config = dict(
    n_layer=15,
    d_model=128,
    n_head=2,
    n_kv_head=1,
    head_dim=64,
    d_mlp=512,
    vocab_size=846,
    activation='squared_relu',
    norm='rmsnorm',
    norm_place='pre',
    norm_eps=1e-06,
    positions='rope',
    rope_base=10000.0,
    rope_fraction=0.25,
    qk_norm=True,
    attn_scale=0.166,
    bias='none',
    tie_embeddings=False,
    parallel_block=False,
    init='normal',
    init_std_qkv=0.0442,
    init_std_o=0.0,
    init_std_up=0.0442,
    init_std_down=0.0,
    optimizer='soap_variant',
    lr=0.00373,
    lr_mult_o=0.861,
    beta1=0.95,
    beta2=0.95,
    lr_head=0.00319,
    grad_clip=0.5,
    warmup_steps=68,
    schedule='wsd',
    decay_fraction=0.877,
    decay_shape='exp',
    final_lr_fraction=0.0,
    batch_tokens=[8192, 16384, 24576],
    seq_len=512,
    doc_mask=True,
    train_tokens=114200000,
    steps=7364,
    dataset='wikipedia_en',
)
Each number is 200 + 40 x the weight over its row's rms, rounded and kept within 0 to 999. Layers, rows and columns count from 0. The size before them is the row's rms in percent of the matrix's.

# layer 6 MLP up, 512x128, rms 0.19, rows 400-412, columns 0-127
103,202,161,249,275,219,203,282,227,248,215,196,242,161,148,264,198,230,212,228,188,169,143,206,189,162,178,206,238,181,296,203,153,217,259,214,225,214,185,187,205,278,128,242,191,141,170,150,186,257,272,172,163,220,241,198,178,162,260,178,212,132,167,209,208,176,179,248,202,223,116,217,173,215,193,239,205,178,121,221,188,199,181,143,245,237,204,300,194,286,208,121,264,242,192,199,217,237,197,170,226,178,163,202,177,226,200,228,213,220,151,197,143,121,187,213,179,255,179,141,190,185,216,177,254,151,234,302,173
105,219,246,146,148,242,248,147,230,223,228,190,202,201,229,234,213,204,236,232,206,164,210,207,191,245,177,242,192,263,199,234,189,193,192,190,222,205,189,219,228,163,207,184,223,252,245,187,211,247,114,249,245,159,125,148,204,169,201,178,286,130,112,232,196,167,208,251,219,225,174,262,235,131,229,148,211,279,204,239,308,240,195,240,196,220,207,161,252,216,252,205,117,200,213,193,238,200,203,156,187,136,119,192,188,289,236,183,254,240,236,220,197,210,229,179,206,163,213,171,208,146,186,180,251,162,237,306,125
091,204,125,284,214,240,108,184,233,205,242,164,244,175,180,181,201,183,170,202,205,160,220,196,164,175,218,176,143,243,230,136,213,189,165,171,220,209,183,228,224,247,182,246,239,211,234,126,240,193,173,160,228,266,132,179,176,134,160,126,225,248,152,260,184,239,128,56,204,215,230,245,227,254,206,202,199,174,230,187,203,222,231,245,182,263,244,184,112,117,205,279,194,198,228,213,210,93,207,231,216,206,212,142,201,219,221,214,143,222,184,134,198,211,189,184,213,193,196,138,156,198,201,218,181,244,215,204,150
094,206,222,174,202,202,198,183,239,233,165,260,190,157,202,169,168,208,226,147,177,190,217,219,220,227,203,240,246,295,230,192,177,193,238,260,215,192,213,217,119,198,204,166,253,227,171,240,196,219,215,158,256,96,222,216,157,190,161,188,217,205,170,213,196,196,215,187,138,209,196,173,225,286,229,213,222,224,172,132,166,202,175,270,183,178,246,175,115,257,203,239,234,172,263,206,252,192,184,179,192,175,188,137,198,170,249,208,171,201,210,134,167,192,177,220,146,257,202,211,171,280,329,72,257,268,208,151,126
098,159,256,212,201,253,129,142,214,248,212,158,213,192,113,217,160,250,152,171,269,218,244,204,206,186,172,145,140,169,161,175,187,192,210,196,191,258,155,216,232,204,180,247,279,187,180,190,217,268,199,149,151,208,187,200,235,190,245,179,153,226,257,196,191,193,258,235,200,261,156,203,168,113,130,237,169,210,170,135,212,155,223,198,174,159,203,110,182,165,168,280,239,162,146,282,224,212,302,222,216,225,197,218,186,120,229,157,246,130,209,190,243,187,194,235,187,142,197,196,138,236,178,161,219,225,172,150,223
104,238,123,189,231,225,193,185,171,150,199,164,210,216,185,172,244,137,193,199,180,231,220,206,256,161,213,206,236,270,178,185,264,206,240,223,301,185,239,220,220,237,157,181,247,200,181,146,162,215,194,208,183,141,223,199,167,227,156,206,242,276,215,218,130,242,273,208,230,238,137,190,180,156,178,283,193,253,132,205,150,238,127,271,175,188,152,214,225,207,217,239,136,191,156,164,236,266,147,163,229,255,238,110,160,120,209,197,196,231,267,249,181,173,258,216,245,245,221,193,217,194,156,153,212,259,152,221,242
099,244,224,248,172,247,184,197,159,268,221,184,194,190,179,178,187,179,266,111,178,208,171,163,236,258,173,232,191,252,250,178,215,186,205,142,167,225,179,127,182,139,222,217,181,208,187,218,142,162,258,232,208,151,253,144,238,196,268,196,196,186,183,159,132,164,197,184,232,238,189,200,214,266,282,171,194,250,149,168,212,138,200,236,181,165,153,256,190,249,265,167,263,251,207,239,228,189,134,166,241,294,244,197,214,158,217,191,191,167,204,210,246,147,140,171,203,143,270,185,168,239,215,157,288,242,154,212,123
102,160,159,158,241,264,239,196,214,208,205,162,235,183,88,218,161,202,233,202,178,148,170,163,167,184,234,281,128,217,161,232,241,172,227,187,230,142,176,181,260,128,201,232,105,188,225,193,176,189,175,224,171,177,225,153,198,199,197,173,225,253,247,188,181,225,192,177,228,288,199,222,173,198,232,195,283,232,189,220,267,234,164,104,202,213,106,226,203,178,244,130,182,172,165,179,222,231,263,180,161,196,211,231,196,251,206,226,146,162,183,204,256,158,250,157,155,185,262,197,136,116,213,177,124,219,154,239,212
110,135,228,156,192,213,215,207,118,194,309,195,224,219,171,224,100,214,197,197,194,257,226,188,198,234,173,158,172,179,178,203,172,165,213,220,238,201,230,265,194,244,156,215,231,209,188,238,133,226,260,222,185,164,183,208,273,278,243,268,200,172,131,200,217,250,158,157,190,246,235,191,160,203,210,247,237,223,292,275,209,202,217,214,210,270,157,197,229,232,207,186,225,192,148,210,197,271,205,198,208,222,244,119,179,173,246,109,218,193,252,229,209,138,190,218,224,196,288,157,198,222,237,257,294,146,169,180,174
085,182,176,284,147,202,124,219,162,146,245,284,217,180,227,216,210,158,130,141,185,182,152,193,134,211,198,181,141,231,146,215,191,275,122,256,204,210,179,109,233,249,233,195,193,219,261,220,190,165,223,150,274,206,162,183,184,242,183,150,201,227,305,222,272,224,228,235,175,168,165,212,218,221,153,236,183,270,211,110,218,160,210,258,215,144,215,129,216,202,253,195,216,108,150,223,233,182,200,209,210,196,205,228,195,215,176,156,176,157,181,242,192,149,221,180,174,162,221,190,184,220,212,187,150,232,178,243,121
100,193,183,251,226,213,133,256,225,169,212,232,154,194,198,191,200,208,192,151,156,188,221,220,224,246,201,215,218,266,277,178,285,240,155,180,207,310,203,174,204,193,158,204,209,225,211,215,201,228,170,151,265,160,209,241,197,208,193,204,192,155,219,209,195,245,172,194,250,168,190,216,309,236,236,112,162,259,184,126,197,283,251,197,161,209,231,211,215,185,296,204,167,240,200,248,160,190,146,174,196,227,172,212,242,266,110,224,199,246,180,179,222,239,215,256,172,165,291,193,236,211,244,134,165,172,143,231,117
096,187,228,153,123,239,224,252,247,254,182,233,236,218,166,270,129,170,213,293,233,206,282,204,178,108,222,222,99,170,155,198,222,195,188,113,198,160,171,178,265,167,204,209,182,157,208,252,257,204,261,178,104,237,138,240,157,161,262,224,208,186,190,227,175,214,177,204,180,260,192,191,185,220,240,166,236,157,231,161,221,204,254,197,188,244,243,177,197,293,211,168,203,211,166,203,131,215,217,225,212,137,186,258,190,195,181,197,184,177,225,258,224,132,225,156,177,226,199,174,165,203,237,258,225,167,207,189,113
091,215,186,159,260,209,212,237,192,226,290,282,228,227,180,204,148,190,235,166,205,243,222,163,173,271,192,255,176,253,232,131,223,227,263,258,197,226,187,239,221,271,179,210,221,156,126,177,200,138,214,144,217,233,213,229,249,191,279,144,122,237,169,246,135,193,171,206,268,228,221,200,230,221,164,232,182,180,207,207,230,185,178,251,246,189,249,253,138,166,179,225,152,191,153,202,218,297,181,211,162,150,218,211,154,241,156,188,263,168,219,194,112,204,261,205,229,264,188,121,201,188,227,240,189,194,131,185,236
# layer 6 MLP down (transposed), 512x128, rms 0.188, rows 400-412, columns 0-127
100,210,256,200,225,232,152,246,113,216,200,144,172,240,237,136,225,253,147,139,246,176,186,160,293,184,192,235,197,217,138,262,275,215,193,154,228,152,239,262,143,217,265,184,187,175,220,242,163,216,213,173,161,207,185,175,149,244,200,179,224,151,282,207,184,258,196,207,202,218,235,262,185,195,264,194,238,228,235,223,222,182,229,277,135,164,83,134,194,261,213,164,197,197,155,210,183,253,204,150,224,128,202,209,211,219,183,242,225,192,238,196,241,243,249,241,196,162,234,206,222,239,272,243,221,186,146,177,231
102,162,198,151,242,235,185,211,132,287,188,163,152,206,210,185,215,107,236,239,192,162,279,178,268,198,246,159,202,195,173,176,327,190,193,107,214,213,234,232,172,235,195,232,186,168,156,165,220,207,205,150,216,180,206,182,160,195,193,158,227,209,212,213,222,231,248,202,222,173,161,148,155,246,153,227,201,117,202,202,168,195,210,229,213,211,142,245,200,224,277,168,193,225,253,278,188,210,207,226,204,144,229,220,309,161,259,176,277,114,217,184,259,237,253,250,190,193,251,158,217,181,237,275,175,210,214,196,219
102,224,250,227,156,255,246,194,172,289,208,189,164,184,156,181,201,191,195,227,178,258,251,316,227,219,170,192,158,123,183,174,154,155,268,203,191,161,219,179,179,188,297,237,236,144,253,173,242,194,342,238,203,192,203,191,180,193,149,157,221,153,178,206,185,163,194,212,268,162,181,220,189,226,139,237,202,128,154,152,131,194,236,121,231,164,137,159,198,207,226,167,159,212,216,167,204,179,208,185,174,222,204,199,190,187,202,193,130,211,212,99,165,189,193,161,266,194,204,233,218,214,219,137,198,122,188,225,215
089,161,178,222,226,158,191,225,218,215,162,218,233,249,250,226,176,152,201,176,189,118,260,240,167,231,250,121,215,281,204,149,277,241,222,281,190,187,160,205,197,183,193,176,182,159,289,226,149,142,124,152,195,151,209,249,210,169,216,182,188,257,182,191,262,263,170,230,212,262,201,178,159,177,164,161,228,197,171,204,249,175,204,247,140,247,263,266,186,101,218,213,263,128,228,206,150,188,134,223,175,195,270,199,206,253,260,216,172,182,206,240,151,194,207,227,184,144,184,216,222,257,250,189,182,228,246,171,236
098,204,247,236,145,201,233,190,150,207,192,135,201,178,146,177,180,169,300,190,276,225,212,168,187,225,178,214,149,195,174,208,179,212,166,244,166,198,197,186,194,155,162,159,163,144,191,281,229,183,215,206,193,172,118,207,254,173,167,217,121,157,189,180,120,211,182,179,202,290,185,220,170,164,253,212,144,219,242,224,218,217,178,211,256,182,199,180,171,201,129,192,216,206,203,257,112,244,178,194,256,170,262,141,153,241,70,174,223,172,234,202,251,167,168,195,175,137,236,283,156,198,132,157,162,227,216,175,153
107,219,187,189,189,173,230,114,207,158,232,204,259,169,186,174,143,190,216,196,205,139,184,209,156,206,254,152,207,188,227,201,249,246,192,170,172,111,206,187,212,262,194,135,215,259,255,213,174,202,226,243,206,186,176,211,230,146,140,232,198,220,244,189,159,189,136,157,155,202,210,194,181,275,225,202,185,228,179,166,180,110,180,139,189,250,212,206,212,201,142,246,223,232,226,206,148,182,222,177,281,165,164,132,216,240,255,169,307,197,237,166,141,239,127,167,103,189,184,236,249,253,199,244,299,220,264,152,224
098,200,256,149,160,144,236,150,211,237,175,263,165,228,228,229,306,219,177,219,123,187,212,202,172,137,145,211,194,152,230,176,252,249,172,192,188,203,151,285,235,273,204,255,176,183,195,187,247,213,196,201,129,229,154,281,157,208,133,179,188,205,207,165,254,183,97,281,207,187,170,131,181,192,183,176,251,201,144,194,176,215,236,205,167,207,191,229,162,264,198,178,191,179,240,188,208,212,284,82,153,184,162,182,182,168,181,262,236,217,214,203,198,240,248,208,179,281,152,234,213,236,180,256,189,209,213,191,207
100,226,185,194,137,119,193,212,173,316,190,176,114,167,173,179,220,179,298,122,157,176,248,223,207,211,232,147,201,211,201,240,262,217,222,255,180,249,177,210,204,129,199,269,190,230,141,217,227,245,202,229,225,211,196,174,259,183,290,201,141,241,189,200,217,157,92,172,118,202,244,259,150,246,197,160,210,106,180,174,262,234,168,184,199,170,244,237,171,209,214,243,235,191,223,273,193,225,177,182,171,192,228,168,208,161,211,226,175,108,182,213,216,214,213,204,179,217,205,228,139,231,202,203,235,156,243,175,230
103,230,188,198,174,214,194,183,197,243,194,247,145,163,263,155,203,193,208,149,193,110,230,177,193,265,212,210,160,295,171,145,207,228,255,181,171,178,252,164,247,133,187,219,211,223,182,200,198,117,179,223,256,159,157,200,211,167,200,81,187,157,219,207,198,207,206,239,260,204,159,205,194,127,193,179,247,177,164,228,268,197,191,232,155,145,237,200,152,138,145,152,217,216,200,203,274,201,203,246,204,193,269,166,262,164,142,192,143,147,130,199,170,216,246,119,244,202,101,219,192,260,188,152,169,222,190,207,157
092,237,210,182,172,206,268,204,180,173,201,199,239,223,293,176,242,148,165,223,112,235,166,151,168,154,208,199,211,185,231,236,190,150,185,164,215,188,238,213,200,233,214,168,197,207,230,212,154,207,251,132,152,226,197,155,297,254,156,186,226,211,156,166,276,274,193,266,208,153,212,208,164,207,74,165,201,206,238,142,215,237,222,250,167,158,236,187,250,289,250,198,209,212,191,151,230,201,269,183,272,153,199,178,186,207,250,135,258,206,242,262,186,183,167,204,205,140,204,153,221,122,203,171,191,120,194,214,232
105,236,254,246,246,251,158,214,283,190,165,253,210,173,131,197,196,177,242,187,195,228,216,142,171,233,194,143,235,174,187,299,216,222,228,148,130,273,193,170,93,247,151,223,230,240,223,200,177,147,244,100,206,211,160,179,271,194,164,219,251,195,297,184,193,190,202,134,158,255,196,173,175,145,271,172,159,176,160,192,184,235,143,236,233,198,173,150,180,193,188,181,232,250,172,201,184,229,198,154,150,212,233,195,151,168,171,248,191,185,246,205,233,155,215,211,165,272,167,165,209,250,236,202,240,214,126,184,168
100,171,214,197,108,140,210,218,207,239,197,201,246,159,254,203,176,190,189,156,165,227,181,223,143,227,200,266,224,185,196,215,176,194,248,229,195,241,187,160,186,186,216,187,159,226,216,248,194,130,173,274,217,172,160,204,202,244,197,122,114,245,197,265,325,171,244,193,220,228,171,253,266,186,235,150,206,221,147,234,123,184,176,182,268,201,216,130,166,191,200,216,256,228,223,166,238,178,245,229,198,169,257,152,118,164,190,171,266,198,157,175,118,274,210,189,209,285,202,225,168,205,208,216,225,222,114,236,233
096,227,170,166,198,132,233,245,259,153,273,172,276,161,202,160,212,249,170,184,241,183,194,244,175,220,156,166,195,181,183,246,158,172,185,202,105,248,139,158,196,198,298,126,147,194,189,234,186,193,277,234,153,192,154,115,229,252,202,128,114,220,178,199,196,191,165,225,224,171,202,148,284,226,204,223,179,197,162,256,231,147,240,226,175,165,255,214,199,218,178,214,227,311,201,144,195,175,206,226,270,190,217,234,203,183,179,152,278,193,195,249,192,191,240,228,162,196,226,191,159,201,178,182,145,167,151,259,201